config.yaml
num_hidden_layers: 14
hidden_size: 96
num_attention_heads: 3
num_key_value_heads: 3
head_dim: 32
intermediate_size: 384
vocab_size: 1024
hidden_act: "gelu"
norm: "layernorm"
norm_place: "pre"
norm_eps: 1e-05
positions: "learned"
qk_norm: false
attn_scale: 0.177
bias: "none"
tie_word_embeddings: false
parallel_block: false
extras: ["capped logits"]
init: "normal"
init_std_qkv: 0.051
init_std_o: 0.00966
init_std_up: 0.051
init_std_down: 0.00966
optimizer: "soap_variant"
learning_rate: 0.00601
beta1: 0.95
beta2: 0.95
weight_decay: 0.065
lr_head: 0.0102
max_grad_norm: 2.0
warmup_steps: 200
schedule: "wsd"
decay_fraction: 0.345
decay_shape: "linear"
final_lr_fraction: 0.0
batch_tokens: 32768
max_seq_len: 1024
doc_mask: false
train_tokens: 108600000
max_steps: 3315
dataset: "wikipedia_en"
Each number is 128 + 32 x the weight over its row's rms, rounded and kept within 0 to 255. Layers, rows and columns count from 0. Numbers have three digits each. The size before them is the row's rms in percent of the matrix's.

# up: layer 11 MLP up, 384x96, rms 0.244, rows 237-305, columns 0-95
# down: layer 11 MLP down (transposed), 384x96, rms 0.273, rows 237-305, columns 0-95
up237 110:117153085130139133124126140089122148206140132158084131101162176130093164144070118152093119136171111070120085109201077074142168175123117116074100145117156112140094124194075099135087138064174120118162111079160166090121108133159133112102187125133055159106131119129154136151167091111144112157
down237 104:147142112168123099149123118114144099084102135163152153135103134091159095101120112138141100144072186136181111159102095098119206087129143124208121076105080164094190068103174121062179139128156143153076102125056102165121094125113120149124119118087137080131107142164187143152175124145099144124
up238 108:108118156138141189116175146112080080145121159129120141109176162118124185169199139107110140098134121105125158149097125124161185149095128121115091133159055118155076175134145139068160108085148106056142106154108093130158125095152117141099187074151135107167069084137141091185144127140143187176
down238 108:167098130116179123127141115053120105186117141169147073114141119085168131049092106114154154116103112116167143110172153105106180141077151156191169124116171089113093097138109183132083146095086164152168061149165141127141144164121090164084109109126148124133164158126131172123180078132075110103
up239 103:041089128122158091149157120121111154220117171154120137140145139132084143129070124092146127152065145101142140165150136123050125123174057147127063145129137135088146141120149132129114114154147144068123140158092089143118152149125131157109112134171163152120082065157110183167158133098198131080
down239 111:167067092184186176071096168102075071120130118119137133109104091133130109114118121152142192170076085080117150159125134174135170156078117099184096175167162096066180098138113162153157137146084147098132102170136175136169140181084141092125099143123131104167149122162131150151104120141136120141
up240 093:193179141136140089142162111124132129112116137067130158131151117125108111148062140178097181130129117104153121150094087138160035078119128186136103124135097136110115121140116165103207205163186143121194106135171080140128160139116120168093097100062098141187108097149136114126112134115114101103
down240 081:147120094140155120103078102084112102164132106173108149071119167142134105051138178131076169136122083151102141082108127101171164183095103130148143110140120061172133131130162081169094090098110150136116053136152127119097116140144143195058186117170140142131123193099106146181167125110126141116
up241 099:169131108070145101167123127107105092135093058125109130171131151159107155108098137142128104123119171158108137129124158110122225098036094091172187140145134080075107091142107131140113109121175175126091138112079061133157165107137165105158137135175116140131177119154141173127149173065167118107
down241 097:160125174144162137168105149129143197106156117146103093094085182150156115102052123138130120106127147099200136183137171142117139190160112112117110080188096129127097164175102136102117158093146123133121099082128164139081106154143142136057129062097095109114068149126127046118130118159099168130
up242 097:149116097136114092142154068154143132156122146126090168081155171131161112193103110118136179211083128119130115115086111151140181229137065120133091149142156119123098101152102107145046097144165170128126159080129115123137078131134120121098071115103163167134177111102146126171090089083109118134
down242 093:078143125165165174130200136141121116088149106124166076134133160126069114133143130126130120105165089091115100076146191162123125158151147141132131192120131080092136221075155156126133222043138123147094136125052156131102104160128149158180151107120132150113128159157135123115143095144138131146
up243 093:135130186149162152121144122119083061117083128110087144110123097133076178145082077111157119100120200126151130099134122182115202180113164178165171180116155149084092169169061128133129141104149108165057106107136098154049137118138110118136126151128141148118149106119124141152129103193131161161
down243 104:162058119102126149153087139157124162153172143147131157110130115081147078128193171120107126169109032090086076165053141067109102128102183125164147192118139102130143128184136131150169130182119097108081109124128167097201156084112140122138122096156128138121118118086151101135122171135137139125
up244 109:124134125153101065137117122101157125109142192124151148125126134101071159123195133187121133107107102087157169130132154083167116136121135113133123137113117096161137164175144145202089121167130115183147147118135067199084092103116060078171148175163109128147144081117117105226136102127131091093
down244 096:132154170073160164126141116147128104180145137102075124148107124147104133121111099095141138107123156081089125135175052117112198128152124054125182074152115067106123123124067129086151124082110117156083155095065088084117207124140116170175166081092141123121142109158147156148151101145143129168
up245 107:141057169096147141036093172178122108089083087107125102078142147064133122110119115106115160066148107176107166133093160108120102112103156107094151161095110091141157091132156137157135137087158154143075096164143143119161079085105179111106164099148087123102213150120124130143123162143098170128
down245 110:146137067164186151133161136097143212139173102119127111139101165144055112089134129128107144152194066101115112151166080109088159134143095157107104126116121144104140128139112159113157148109047121148115136156061151103127127136095129076177149134134142156134112150067144189151169096121190076085
up246 086:087082142125164101114085124059163126089149108089175108104131181141179169138148158160166138119156147166146113130153132103146156165144154107073103101120130127138066137132098074110134092058053150136110082185049184108108139142110090126088143119098140149158112088162146170173142138101089124106
down246 087:161107105129116100128165097141116142179055098104082155119163127126116069127124098110098147135142064124115079147120149074076101100046099124192157126176097112085158129096111177112121184183227106076143172125162084090138128171121112116125130122124110098130176131137147094131120125155119153128
up247 098:136105130142177164103126162127128177146048130054141113130110141106103164094077093120154083168093125149124131175178170128134096093080103098114141121174119155106171197174132126149127109095072147073153111122125123117092155197112083150172139105091130199130127151186130123154127123098189149112
down247 099:152104150115147074156181077113072097111172092122122175098140178161188133152188153139079184129130067134154093103136143092133163110120187083123101129109128163162109153107127165123135112170147099088130070171105091132094117155132163113094111108171179083147103109131178146141101148159072177161
up248 110:160154153118176116150164135105142124119092155076067184114190085108110236147109142094203133150146160178111104110196140151092120132145139107117083122127124116141115142142143132149084118145120092207110127117169168092087096101092129134096060174095159107139116114106119074109151140158154133135
down248 093:130037142107166109140137168093156152128124179126132128100111155090114130147121129143123167157179139096108127094102104121091176166178154080147059062150094113115146165163180146136131073183038130174134083125164102139162109092092130140110152167155149157155148125115107091146111177142141161077
up249 096:103124184123148125145135165031081160091109119086099140101067112096101085129161145150132186163107123094138167118148107150156147152177174123089179181173146146066105142114064094131085160136126137132149093133135124143101155071135167100131105138103115164109135184061128099094143177129115086139
down249 100:045147118075119118116050124136115079114089064159152173124144086168118139116153094088175075124156200103130177152120190098109156105139123123168097153136123099128122145127118144096193152039112127158127115077131186112109128138121117152115095133162153106179131089116138078129111101168112123112
up250 106:108103163052135087131172159099106134160115096188139115114164119134122091138117146133115122158126182141129109177098114119113127131105129172156156121155115154107230120126129079166075134156135104123179179138157142131112055085053086057098135143151153108154184130153124116079139144183137105087
down250 106:087128140134104140124113137157159128148108175152130116096147148124139124162110156112159111096136054117061141121182121117133155146124119116120108054079059129052114119152135116052192140103110145082106109158136145081196150157165149170117174090080149170159119122069132174140125145183090105159
up251 098:154134129150137122122113091114129129099116140126143104087156148141111165080157091138113123152102103144103143079175163127129095175173113184136124100086113142173123178123099107146149117166148175070095150167049203040142141091156142127175126117193148174075155119127107144121161190118108060114
down251 095:229084175108098175115094160110086156068161183099137067141143119117104099116150101130133153153089122126133086146155056115097130132122173134178109150137085192104081120133174180149092145114151125138068134139198134143109108079152123127129098101143086119178122119120102105132167114154163110162
up252 096:129127170108124128109197117122084090087114142105120160124056115162122184147084161126098160148135103112119143167126138140136123068104149059109097124164112128130150165160044151131108133207153142141136174140131100125171076104108122119104137194059121146217117093108199125141121148108113116115
down252 099:111126133127108159115138144133146143137160191147159132089157137075186137114180097147141095127173201143146118116088138148174126116118084115153107139121122139130104126097064086142092132130092166184192113087176097144120170132104178133113057166122152127053086142118166195127055147167137143100
up253 096:056155165128176136107145096104180128121131131116147133136179179132156160128132159131130104041191108108141123163070135098124170136087104118135151146074114116140118093122166151156127124069215022117110144122129112110144142157183145103108106083143146130145107073132156142105112134140125156059
down253 100:115128152137079156075120174230063150084150125137164151109149081090103174142160142154151151110092114177176117101141121142146124147145167099172161188097136110143127133132145134125138157139103111123090162148234136141175109126136098146079101160143060105093141145137083101137121115083146104081
up254 095:134122158067142066120176130115136113109037158131141140117067116109107150147138142146163134073073136103126139109068151142146095125124098140141127111127151163129136087172156089096196094127167168168167111124109098110049186136130100132147157135186142175138106167148180114125175123173120184170
down254 095:110104110142109145159062104109123176200122103075101103126150116134140170128153143168148107203235098153089140126110099091134137141148139134114113076127137063125142176114088126107088163042106126150135154116157174113158130121120119178151083177104170155148133135138114128121119134090115049109
up255 096:154084151113103106120182169147110140103147164164065104099143153174155086119123141144137145066103117098137085198121100084124162106121133201105112124209083126119139105145090159096105081104092133107182129142129179139174104103082151084111183186098094156158163116167139158154166105092122126122
down255 095:102141140115179128129136144128142124117122081147190120159100115139121122094147156132158177167130142131103146094148129065103143112064169118125132145132149119122154110177141127165183109146089120155166130155102094177147224079134119207083029097156124114096144064099174142146077097145123161110
up256 102:155123160124183097111146112088089137184124069098160158112128142086121071107139135111092113102128159150135195140150154116122144084084074126161196126144137185144173113104157122176100098131154165132142192143111113093157157150097129109096065071119131090114111147195162141089123114185120133055
down256 102:113137120143044131151163138124058122125131124189141123136164156146148194121130118171194118120076131084141051152134104163142155086084106139140103120125124146130129096111153060129137097091109055066150079114158172148121152091105104144105109170130080129144087081141167162171149185132102136141
up257 098:156103149125148119140129131119142109062074174089145056088131138135155138090124146154172136135111153130156128143072067094082043156098136206113107138088127121115116151129183183142133090170123105128100161146145101081132180134066154114142148146101083075158160094179150125162126102088113093097
down257 100:093160098106169101094204078168109106152145109121115127105096127168087118125135170148119142149140089177072145169069061145209162090127129157109129121102083125151185155108156084146135154094100129135177152122167194116117176125141124123139114119031189153145096137141114135123128110115121169136
up258 096:154147220092153057139180086152121122144093176134154113131127175044098125086133146116190146087113102112063197156132093152100109142162173126165149120114121092128162163120100176137127133118159098108153128141140122090128143161099068128158068107143154116112135106170112128161145123064098129168
down258 094:091107080160164140146151209141121193120035124172154174089141127144149119128123111164109091171102152133157133104088136116088077133098147101113133138169181115114082141159101043125112098131117163189134100108077125124099170067141166101096157130155180126123146126128092099118135167173112129161
up259 108:106120111108096147117191142026140170103108126158152082117082128103109090132204074212130088149110166092136098112152099122125131143130126141123071113189137126129114126105142104127101186148131137153143127121128146114172157138143174143080135144110141087131185124093170165080183133175189087111
down259 095:107145120141090092090131093119123096141188131107097123115154139162144105138141112100175193157110146130136101133179096062127161066157124116110074088106079098098094125117150097067119126066087158170178112076125120048120093157097142182113167124123140087067155141161154121181107165128144162124
up260 094:132079164204113131155162151180121167185091144110111153092152135117152114073121116123108087113195136103102130105061114132066132145147210140128139187119173114126107143096129150103122118102081118109095095130130089129096107117047070130144109181065085114145127132128124137145130126052140088138
down260 091:116137107070144108130109073065168163057165088125150125160145154142173160184140087112098141135068105106162124195174139166101145120127133133114150131069118099139178070142093100155109189151118092145157108161103168166165091100172129123118107078111138123173044117133139129154138107120130170107
up261 094:107077159142221138139101202157133136138087061123172128092139126153095139155091106097150148096100144153156119150164082126133125190096114148123061150125110127098073143086113113138094122051104169053120134165140090125132142132088165087129099066127089133160129153155111140125140166150090136084
down261 099:151096136059167114090135138107135173079090147111148114119137133173155178119130171181105135098085186157132131180160142118086171140100122114107114136075211088142074146053096115120122171180151117109178140141142134069148133140163206145114146130112128123074108097132102086138102147102137143079
up262 100:083120138179159189145153219163148108113156134112110120060080081139135116138167121126116131044112132137143122134089192151129125110110103143111113122137119128148091085175074089180162114101155168165154112093087053087094081153155145178093126116100104122132105106147111143139143146119130100199
down262 107:109168059129060181062162157137166161191072113117114117111142158122090101152066136125137178161086143161128090108122052090102052135104096082129140162160124122122118169156131081113108153142121150124126169140163146106177130087098109150165141063141079112127105128141160150125151145154097163135
up263 092:157116189074133149071095157223203148099097153166159105103147169135179127146081133143128101089131148122110162143164089092028155153093152128154105119122071137097150129136119127149113109117078125090150058129136139138141161114093100127115067112113132088140117082137076132142100145132148157108
down263 093:092094062154156126125110075146077075161142154150066111127164108136126143147100170096096147143094120127121135164105125147217097135161089149106144092155153120125136137085196077104178145133067121112176175114141090138135141131153143134110159120214108184128097159145096151102171109179145091100
up264 114:119074186117117160164121131168122175108086132109136151085139166079066055085144098146104138206137108137065162130177151129144128150145108150075136115117098150138112184161146175151114138146093155122161071087127147116087093143149207153130136069109128130105103066116159120163099147140118101090
down264 107:129174121143174095094171133168079093134185077163099178085135106128142134105143149071114099160135068152167090129095154126092138088124136142160154129153093118122109174160065166121146137161138160130143104158148107144126084159130149115053053083146159094058117092116122175093162066138139113118
up265 095:119208156153122108156105140098134099076153110172096105124121146081095128159098143116183115107116131169129152095149194186114144058127093124113134114135094122111111148082109180163090141066103145074145125132096078147098133104104089195162147122195136180129123163135168162133080093094138170090
down265 082:197143152147116134146083087185153056110145124150097153164152165137116146166084077124179140128173102144129130138124149168105088093107124184120182091117132147118120109137037097092130156137159198106150112101150115119167107125101153206118075108175138141129101211111112165095135122112111132123
up266 095:092103120106161127115119143141131052132118131182120084164131088127124197143144108107164119130036132121168182116045133089105109158129096140133166128162124134150074135178100177132169173072161100128133186133165113161126126132146059171132103143122088076144155118135165112096134142175160125080
down266 087:104160167117110043120191144127129152084098198101104154094129176132163089135137148124115107129103063121134209144166124172134119099128135154084111164140175113142099104091150159139128119141151126093101120122164145177066044164058159176129105141174164099146165141107154153130162123108126129155
up267 105:146115125109091193144182113081142080117136185123086147163112153122092098115136165125147169096126108137044092167101138129149149157108073159157123097100094130170170145144159148197166138117143159080131040155162122086088115125176126175150153082126160131110117083116088070160140115139126091125
down267 111:052120122117122060167112184081204187128145079119111118086100109126154146168161128160192150106075157115168087130085116102107165100108132122105166118107112156152082120150141144133174133190149159073122119085134116124163077122154101157118109111122078151210132136144140157131117067106150132125
up268 102:117124129155156154124129139147064045088084168113135095076155133109167184143162054117068122106157194179142148160110113064149095107172168098128168089126109148123119103088130117155113113115128132156108143110121117086123167150089125156116086111158115134110080076100116110089058138113160172179
down268 091:136161135159104113106117162070163121110157120115142131165123110110084112085182131092100107095077058160115119144177170182112114138113131016117085135118131113160137151144155154145093125176128174108093109155137148101159085169172157139126148127117101094154131149079200133135086092075157075088
up269 099:123175089133088163076152119118171142140135168158044129146176135146130173111091097106090118176158070109186118121122119134093138129140109150122078170152176139119097129167129165197124139136107106109128036132137126127174150104114147162125089111160165153143213087108108128207151135118103126154
down269 111:101177135120172094159103110149117179085120100105180072168108144144184089119128139141121140085146184185190155122170101129131177132134120109083137116125154100091090087060108140090109158155125133170144124092112089144093154127064103147113154178147110067089109188117106138090130179109136119065
up270 095:143138152171141114092133086162141039168169160082123150144073086034134176141126079112123097195130110184144178157180121117111100121149134134141152104117128125114057132146058173120134143114157107114136148114111154136152121059146124131148064087097148125152129107089142140151149180109149121092
down270 091:122166148162139128061150141103147156101120171081220119142132143083167075098131162092125135104108114162146175127162059100091152094140144156141148151110108102102161136100119096141175057185170133119084099122148112166159122156163145103130163171071209088186142132151142095127115128156115145117
up271 107:149146090109117113096096129113153148075133090165144136150081135133153110114152153128069086141137119152103121190116117135081165112106092128146097123170109115123093131108099129242132082159204104077115140148115135129017098132101102168133051168153126157147130119125149141104161077125113098101
down271 106:115166129117106088159205125055133094211135157146173097076164170134077110080106113124117130168116102107159116125117169083072096148108194113099126143108122109180138151098156190099088133173078120119113086140145144129104147115167159137174166147106141156095134192154141109114153093089100134147
up272 099:060145160166138110118117121099109083121144135150059171164152139128069063140194074158098177151154130131112108116153116117136186122116126142174151112139174080123140134163107134134075155108114183105122113131107099103116055134111098118188110095109144148115121158095117213123183131063128096168
down272 108:201178104109133080093097092121181106116123090153157148133080116119151173116154118128167174114148116150140180108134141140115096134130152108064135099125168119152152094108124138092135114092127137144160144186224139162129131116115197179117177197124095106092164124136131088141096208146085090148
up273 097:195069114142066106114123166121134162152091110145146106164159109152084146121093147147160139088106068131107164091108107148128148120111162149113180145131114143080121121117113099163146107087097112105050092176169148162070118122066124114164165085090136138149150166213170154123158077104108124180
down273 103:140092088141197114176145106125075087163123170133086113099109121081151065144141172092130172115093113152144093123111102046084116130114105080085093143116120151145146158125136166092086095191108074095152152124100078060135140183141118084122144117154107141131116143093143126126121220141150145112
up274 099:156076117110154085106113138119168140126169182163139167113164170155112116123107086101102114153117181144079194148134171095083114130081152158127147162100122071069170047157141125190128152102082101136128117095133119081185097136146092133112157101116146132100132121125154141090184149176153100058
down274 106:123062112131112131168085151150139134170110141181132096136109137125170139100146087175118125102168176170164088129083121131045077143191127150122114191123132146130113167125181182124105097146113148120115152063148088146144101134163152188157158120052085147171159137146096130095158069152111151101
up275 109:109186141102117106105146107171124169114169147118113104161087127148193134064093123140142138098154129065154088112085079159166154101141136156142148124106166166088088085098195108159115112168139109123072142091142137071151082166086135102170158107103175122182083103160184123133137187127120105170
down275 101:133104187177127107130165133127192113179145135086159147098132143142167095089082117108100093136142077175151170148097107154096124160092061112194177174131119148082153137123096149110174050075099103096155086113093125114167132109192145173131076125115117103125129078118172123103101095121132150112
up276 089:187134147156162195150100131068094107152085121094104139070079138088169180093193077160101117123161130179142141141139112125121118102166098122118090178130114101086066120080149181157140118130088117058091128164101130102081162129144161142116148115108104125155143117144133159141151109190093121193
down276 090:103152138139083201113105120116192156073167149141137097164138140138154127169109117119161097150086140133138142158122158161135194158064150132145114093108134178136148118110090053108117075152186120114157142155130146150117166071149058169145131106183101146125073073101118126169123165142173188126
up277 092:136112158098170193153147130153116088117140136092124137140167180094113159183156088180130146077129136064114110121127103130104107139130124120157181176100110108078142148111082127153159102182145092131091142198117184152163118109116117191140127072127074144145127151138133124194110105086178067066
down277 104:147139110094111135117049114122107176157089207127097135147132102125128091102106152143141116047109117085172106141132130124202125138141114154022182177149143154110131145175178107148058126094122139130105103108146149146101162131180133121184141147152136148088168122138119127051096149137102138114
up278 104:165155111094136145122091157160112109200135128127131208128106108116091116140177065148106157091154103161152046150144130165131144106122114200111102110109120163127169104147225126148097111146090117113107122106129172174136128122075091120141143134094155178080135091145146161164150127048166115148
down278 100:077134143151125082144143102134139100109132117171131155063125184123090118148129121193110123157091150086106185134091152131146091102104105119132148143124169084104137127103139214133158161185177155059135030147147108166155143077110150117110125072170162087160129137135085140106088081158121111109
up279 106:082124125138085083080149099124140131077149119164136098152178110111133105142150196158114089109136121188170183147137059158130157140118191172127159164136127104175121169112191119136076131041156124135163106102120104109080120091160123131124165167161187081137115140113136072116127107107157079155
down279 093:174113113105167114178100110143108129177177136068176107102156113109105157144127140123161132143163172104102097136157053112148158156137124142148111115147093085116127137043121090190145071121165127134158103140130156176071106097152112133142093092165168142110143079181077155115139040153173112115
up280 099:108146138100161102142143101139174183146184156085156133153209144094128073140087156067127127124140105102102172142107148134107171106141106111153049156144145118136140124087090127165166087034116154041212118113149151123091103114117108137100078143107096146137145134126163117097115085119118135140
down280 101:183129171082117121120149125146072105123133210125123079063105121185156143131148208108150115145107123145136145139154080128053119129092139139118121072146077126136113142136094147081132174130090176144134084123156103175136154147094122112120193125130189169078158105185094131161096127133106150181
up281 098:115152127136138078105154065166133071066153119107151120130177149133175148120101106114115146113180072119175088075134162141148111109126144127146051117181119072130133105189130125146130168104134126088121163169146141130106205163048106169112086120114196128149132141191149110128087097144149120140
down281 077:142097128125120154104117180094156095115112100090110142099078143124128096080163125155147084140081163170148125134107147099213188123168084240109151127130142091083099148134118153118127132087113165120166076153114144180123144088157126172120139133164158082073159130150112140179088175123124078102
up282 090:135130125141087166120120067159181096062127133122211140145126124156156103082106097133105174179106116088089134098176118088122133087114126198158116073143152166128062179190139054103098145117167099097141157151132134082127107120124143146116154104102138119082106100118160093104138145190164160119
down282 083:135097179118120059124159108070122192104107172103092121089112124183153088106097118132149103136158095087125098026134151147082171143117126110218138110069147127085123093167125124136106113128122126102093132129127111120157086086112178163146146121096131091148136097114153164066151089127137176177
up283 092:146095116154173128144164119153098084135132166136151176121088153139093032077141088116163144087144209187093107148091120126144135176094108148143110033174108148136135132133160141080082118115128110080091106151118125143156205113161139156133087147123107129163112092094127169142118088169113102142
down283 099:138151105080130091134075141129110144179145097098190170121164098106134168122140158117142116159077151138093115106161090106122072158141152211166164194121132198165100115170144113114103068134105084155134152124108165096143042133098158132160106145109111209128152161140132125099148091114147138089
up284 111:135112128134119206074102146141120101156192174076138144132120155104032095163141106149132137115116156126123134136082145171123108144103085156065106122159149176126154067151077119106131059127092128112114132087132088156107102119078119151123103084108060109172104187120148165140119180174129123163
down284 109:099141123113167152070119138109130172146137046043154105128175116079131126133162095163130084115144204136133110102163126159174096171114165051110104112127141159166062184116133124173157146149128174129133126139147177078118118149105137069156076105095108131128119132079129121119113118186098168128
up285 096:134132150157136113109139121169117142105101120146109138148083180099163090100143154168125135149130156138102154165088152131066125122157156120127110098149113201155161152083093145030150103089125163104129105110126086089151079064153131153111153170123195110065199153093184083138167116138153141079
down285 092:134135094053129170158115116089106117121170077169072156140187145073128124161170122123138166109131084162119124127121115130164167112135144169136115082095133121207129096097148137218122169135109083111158127102153158135065149146087101140146115119133096152163129103053210119102117103133150141178
up286 105:092085145114144111108064154135210190124174132084122149125106128106130161072137099221140088089121168132143115132085148140136141126148147177130117104152175123107132102141131102088093125110178124088170124101121052073110106167113145143113140073177122154120140150144131047093134092112192124128
down286 097:170162166155127135092120136111062137109075132170125154146125149100132124138093188117067138102142090176134101136144112096142108165137103171149182115081153111107114142096210163137202153133112133155120133124105169159135130126101181118116120161088130141129148161121242127134128226116147121161
up287 098:131140137098116138099156108113123085089096107086104127149108168141100137191135163142105109148112124120174151112102124166070099104159176136122140107163104188161106193168114085122157102160186090154158099174147125147099138107143097169140140170071100155092139081170172072223092157165138164114
down287 109:127147074090168151118093167110117143133098129127110147156158079160115198141139130085174166168150126143224121119155119124123100173105059157160170113146113147080159110140136155112146133146150185100145130112122118124198105077173128117062104109168116136141092109123072164130060061164136120139
up288 103:136148195124158122131110126126111159077108110124079138151082146154085112153142096146071194109127111119117086175084141119087087142072212110118136117122154153119149158152162123146068141144120155093133138101201028139139140131110093129169120125096088155133100110139172143113165179063102167120
down288 115:101108104144131130136140166083145092153146129150123123130081196104106068154134098001152068135087120096131084124125117148134136152147115146091124145156127164108104118152130183083167168144200171084132127095114081089135083126148083111163115095134127102161083100142101192152101148112123082100
up289 098:182140107117147084104069122195130069113168203128092118137119137127120108169146141115115140082115112131152071136103157104123124133132066093091096145056147147095096144114078118089144085127152156130102144147165141151150088110164100117121186149207149170135223106085081120124088141144133125133
down289 091:152089165118084149094132107103131165092084081148193097122151120132065153110086147148154045147144168150106116114117098134138157084101125130098149130103083154181117088154082114141128075139101153124158110118101148096094116126096103102119097157051073084148114165167172088143181175086083127092
up290 093:093113085139069116093128141108163140082148178125156078142163129140126142082140118115110097108170113134139064124105223159130116122148093131149171083116068100058156118169126093164164093112149125109131135110116142153113143170221128193161133085202153146112119127093113095105174126143127094129
down290 086:119135122112184090096161108158161146176154174167125161145063075115150126158131154142147124152092137135106119161109127075190173098115128077139136174110133173134148110109154153102143168107167116093230141135139109141144064126071114146127136118179157139192125142209117170132114177083115111147
up291 106:133170168087149109128098187135105157096128117117100118053186123096148134155143146124097145100158116121069165159143171106090100089160092110087140151149145169179145134103118174084142115165131155105108160116178158048089122112107114095177058162167158107140139111143136139129113149023137132136
down291 104:169086079183108127137155088096087074120144163126127088127099104167152132154102092059078128092081103139149072136080069077127122159148098160128083151134129133103126098112094162147104171089089098160144162165117146142178124103096179162162217166103150156131098098108151101120124173126126144152
up292 097:177128061127140109095136136163143113096116142143071127087120145079117149134101134053127169176153145147131049134106108222042100152150112089064135155127096136133080133126108142141163152190126124153127141133146164178096148111095151149155156137095095166093125114116081153197146141136116099141
down292 098:121109150085138153155132115102120145112157073150212119148142163125099140144128137212168069085096116146114132138142185122073136144135111132157091077120127132176130115084159188198086141099116150132144034146111099105104176144173131184147095121094134131150143158163105137107140157089167118073
up293 093:154086103154154081117154070116148135162142102093136177147120153093120140091096156103154097167143127120151211173100125151181089116170142085099173165042141145077108150132104130175140121117080129124154120130178133156107201139134134173131078120086101113152159171115098079094134106159080091103
down293 083:148177133116088139143119148129073107155157113093160095115115146142157168165140057129154192091127164121104104148185150106104179149067140123148120057131144142198115139109153123143139124138165183172112147127121197110106067116131108124133150077106178186138195081136169171154103147140176133126
up294 103:106132130067155096158168113086140138126154149114091202076155149128130097064127084118158147149116108166102104191137055115113119157163145129127144127095071118145133116146153141195145177119165121155125061118156123106167133107133124163063158146046134152113119072123107111068151116064108101141
down294 108:079158177171113140112178147191115129156185165119104139136167164172100124132109136124112131092123082103137191160141096170107171109109158113128137165156164216096157133177119136140138084186117138104062153101137117093099101097099148095105179138118118055161102099101063130102119166106129119163
up295 097:178114134163160114113114080143107101164182200131106128112120173160108174102069122115090136115178107128109099138138144111145138114083124132099120140120096107151127170155132131204096099192157075159156112133143064125106172119097123109050118155156191142103112103095135158163090138186113092054
down295 094:173139113113131169132162114099096119145111129132163131138179091080106122161026145147131121117119137164135121120143072127189157104085135116106139113071074143190136111138102131197088151131163125221164087124112048168096124133084126083104120129127127176095132168084105093130109168112138145150
up296 096:175144127164134103132040074147192149129126095155078116124136112100095173172153192099105114103172123164093093178129185117120195116111122134133113111122133134109172104157150157124106091118172170098170102105179129145106035134136102142134121138118195172148132149159144142128132173152102092078
down296 080:097127084163184161082202120119126090138087111144152142087127086103161185125173059145134139171108165138154131157183153214159187120162163120084126138149123075113123079131109127111164060132128120132142132093089158127100163110158127135129070188110175150138151089123117154142124111111163157093
up297 111:146176189117216137165121100147087131101124117078117101126138121109079175160125162105096112110160188157114164142088143181112131106043130131123187128145122138135144112096105088111078125102104118072184111113113152144072145152128115066110113109176132116125089112189116164149137124138208157145
down297 104:126130075153107106132100215151111127130147053160120173112098170154186129108106109195111156134112134123114086113217154129127137128074152208132155138147104096102155132106143119143130124143128154180160119094104111124164140132142191172122140069166155061103056115146124073142131115161136112126
up298 097:176124144133109089134093073121105164080083133146199151142080121089088093125163159127157105126163141103076139149128115101098166126100142156093129072095165143126151123111101156159108123164075153123108138187088105112107118131088140126035203083055152100134182141171108129151155098122102153112
down298 106:151104119120109139124097095098182115128095131133140065172119146107148133103123096082103112151096133178172097145079113184066151147164139117088060179141157128133118157196121167104096116075077081126128092150108168203137090137128128136196165099089144122141081157130153171144085101102170154117
up299 105:178087151095112201126143149106115123136092171134100202113149106134139163130108129089101104140135105178149146116118082137141177109114160117071158145135159152092134163181112146139164106180111115082108113134149081096097102124147166206079040059152098127180145165128123126165108128115174150092
down299 109:138208133144143146134149150195098171113137157081103145151108122118180157118136148063145120147090111064137159118176235131130090107087175154177114098106158117132149089078141084111117086152122108079161098135180134156146154166128139094176117142115120176156133118176112164102084119166130159130
up300 098:169162139104108080107127058036137108130123114126103156179190128153038124109135126119123125136155044157145113161079104115099134158165158172156136115135142124129164078132055144104107108143188095082111166163147127201104122145079144117068115103141126135116151096111145117158145159135139130136
down300 103:156136173106103121118131137145150120053194130101142162155102147093164145180091089125090130173095168118153098161162133188135095192091164140117136146159117133076110080108102122168126159157110105138152128122024166151113119091168172089121112120148087071078140100139171119113170152119095142169
up301 099:126135156151162072162116134108187179105125172156084130152103074099109102061145172151111049106200134127151143115145105130094121150106197115171129083090108146136154156126170145156122102049116127127152057152140125098092152160134130206153134134126129109116111090151135084106113149167106176153
down301 097:127167179110115178086183164168065079158091083163132164112155190186137158133137091086095170092115115164116132130135122128128166121172127100101118122187163149174069127131174088116127177202134132127089184142086126141169071126148152080149149116119101129119137148122159159167171096128124122152
up302 093:160128099152192124057159131142127106164169153161145153097177095137114152139133127126082133182202178142122152110126132128113156132086127098120135066134110074142124106171140112116127055178114147156121114155135222115148147097120065113155095129130139184166178138141175061082160135098114138110
down302 087:122110086154106123033123078117089120183132113131136133112168165182198154122131141140175123082167167150103153151165126095096103131089172121137156136116141139108106126085144163091126143126103100115174186135135127116052119113123168118096105179123125061131109111145137161118182105125229090155
up303 095:109132121159142154119166130133129174117133129131140127112108100123058145192166136087158165114131080109116059123138190129120173129144165167087143096110165095160130112132072184094105149117102097087035173113101126119121126076092134147143142176146144129168197061096149137173182111084108114105
down303 106:136122116169104121172080136151058133112087128087140125135140071089169147115119066165113132081062144150113156124188051167110160086106104094171073123116135121142143106078137127185158108150151106097139180128132178167209132140154162080141127154164092152096135149101096089118114110150147099105
up304 095:149130115181142173167176104108104084126139129141165189157171150164161077114043113072152082140100136156175117111131133067070152106096142107064120174180143151094143116146088128122169092100146121146113110127163161149097141101171157126082110125093093115125153145121194093196142129150094152109
down304 093:109131150092137083124203183156185136171088140129081186084054137153134131161125148162083122187125115137144131116105153129166155162114125132202136066162119099122136152130142114134114105165115113136176175112081125141108185080140097125102072119149158080176067127111136165063132140133162115136
up305 101:123054104164178128142127103122069143116063133028158112089114143129059103108150142107143067154084161152167136175104128136195126178159151104110179162160121136097119064153123131136158114116139183138119113127138093134126119079132133115167165100122177191098133105150147152158108129112131091172
down305 105:071061166164122154127146165092191102058115143144124146128110111194083162099107120170137102141133130081085156168178183111143123079148140121096146138144156188068128181135145122142133165131119110110157113075130054155164125124168136161140092126097061091170137101135094137132189125124116117102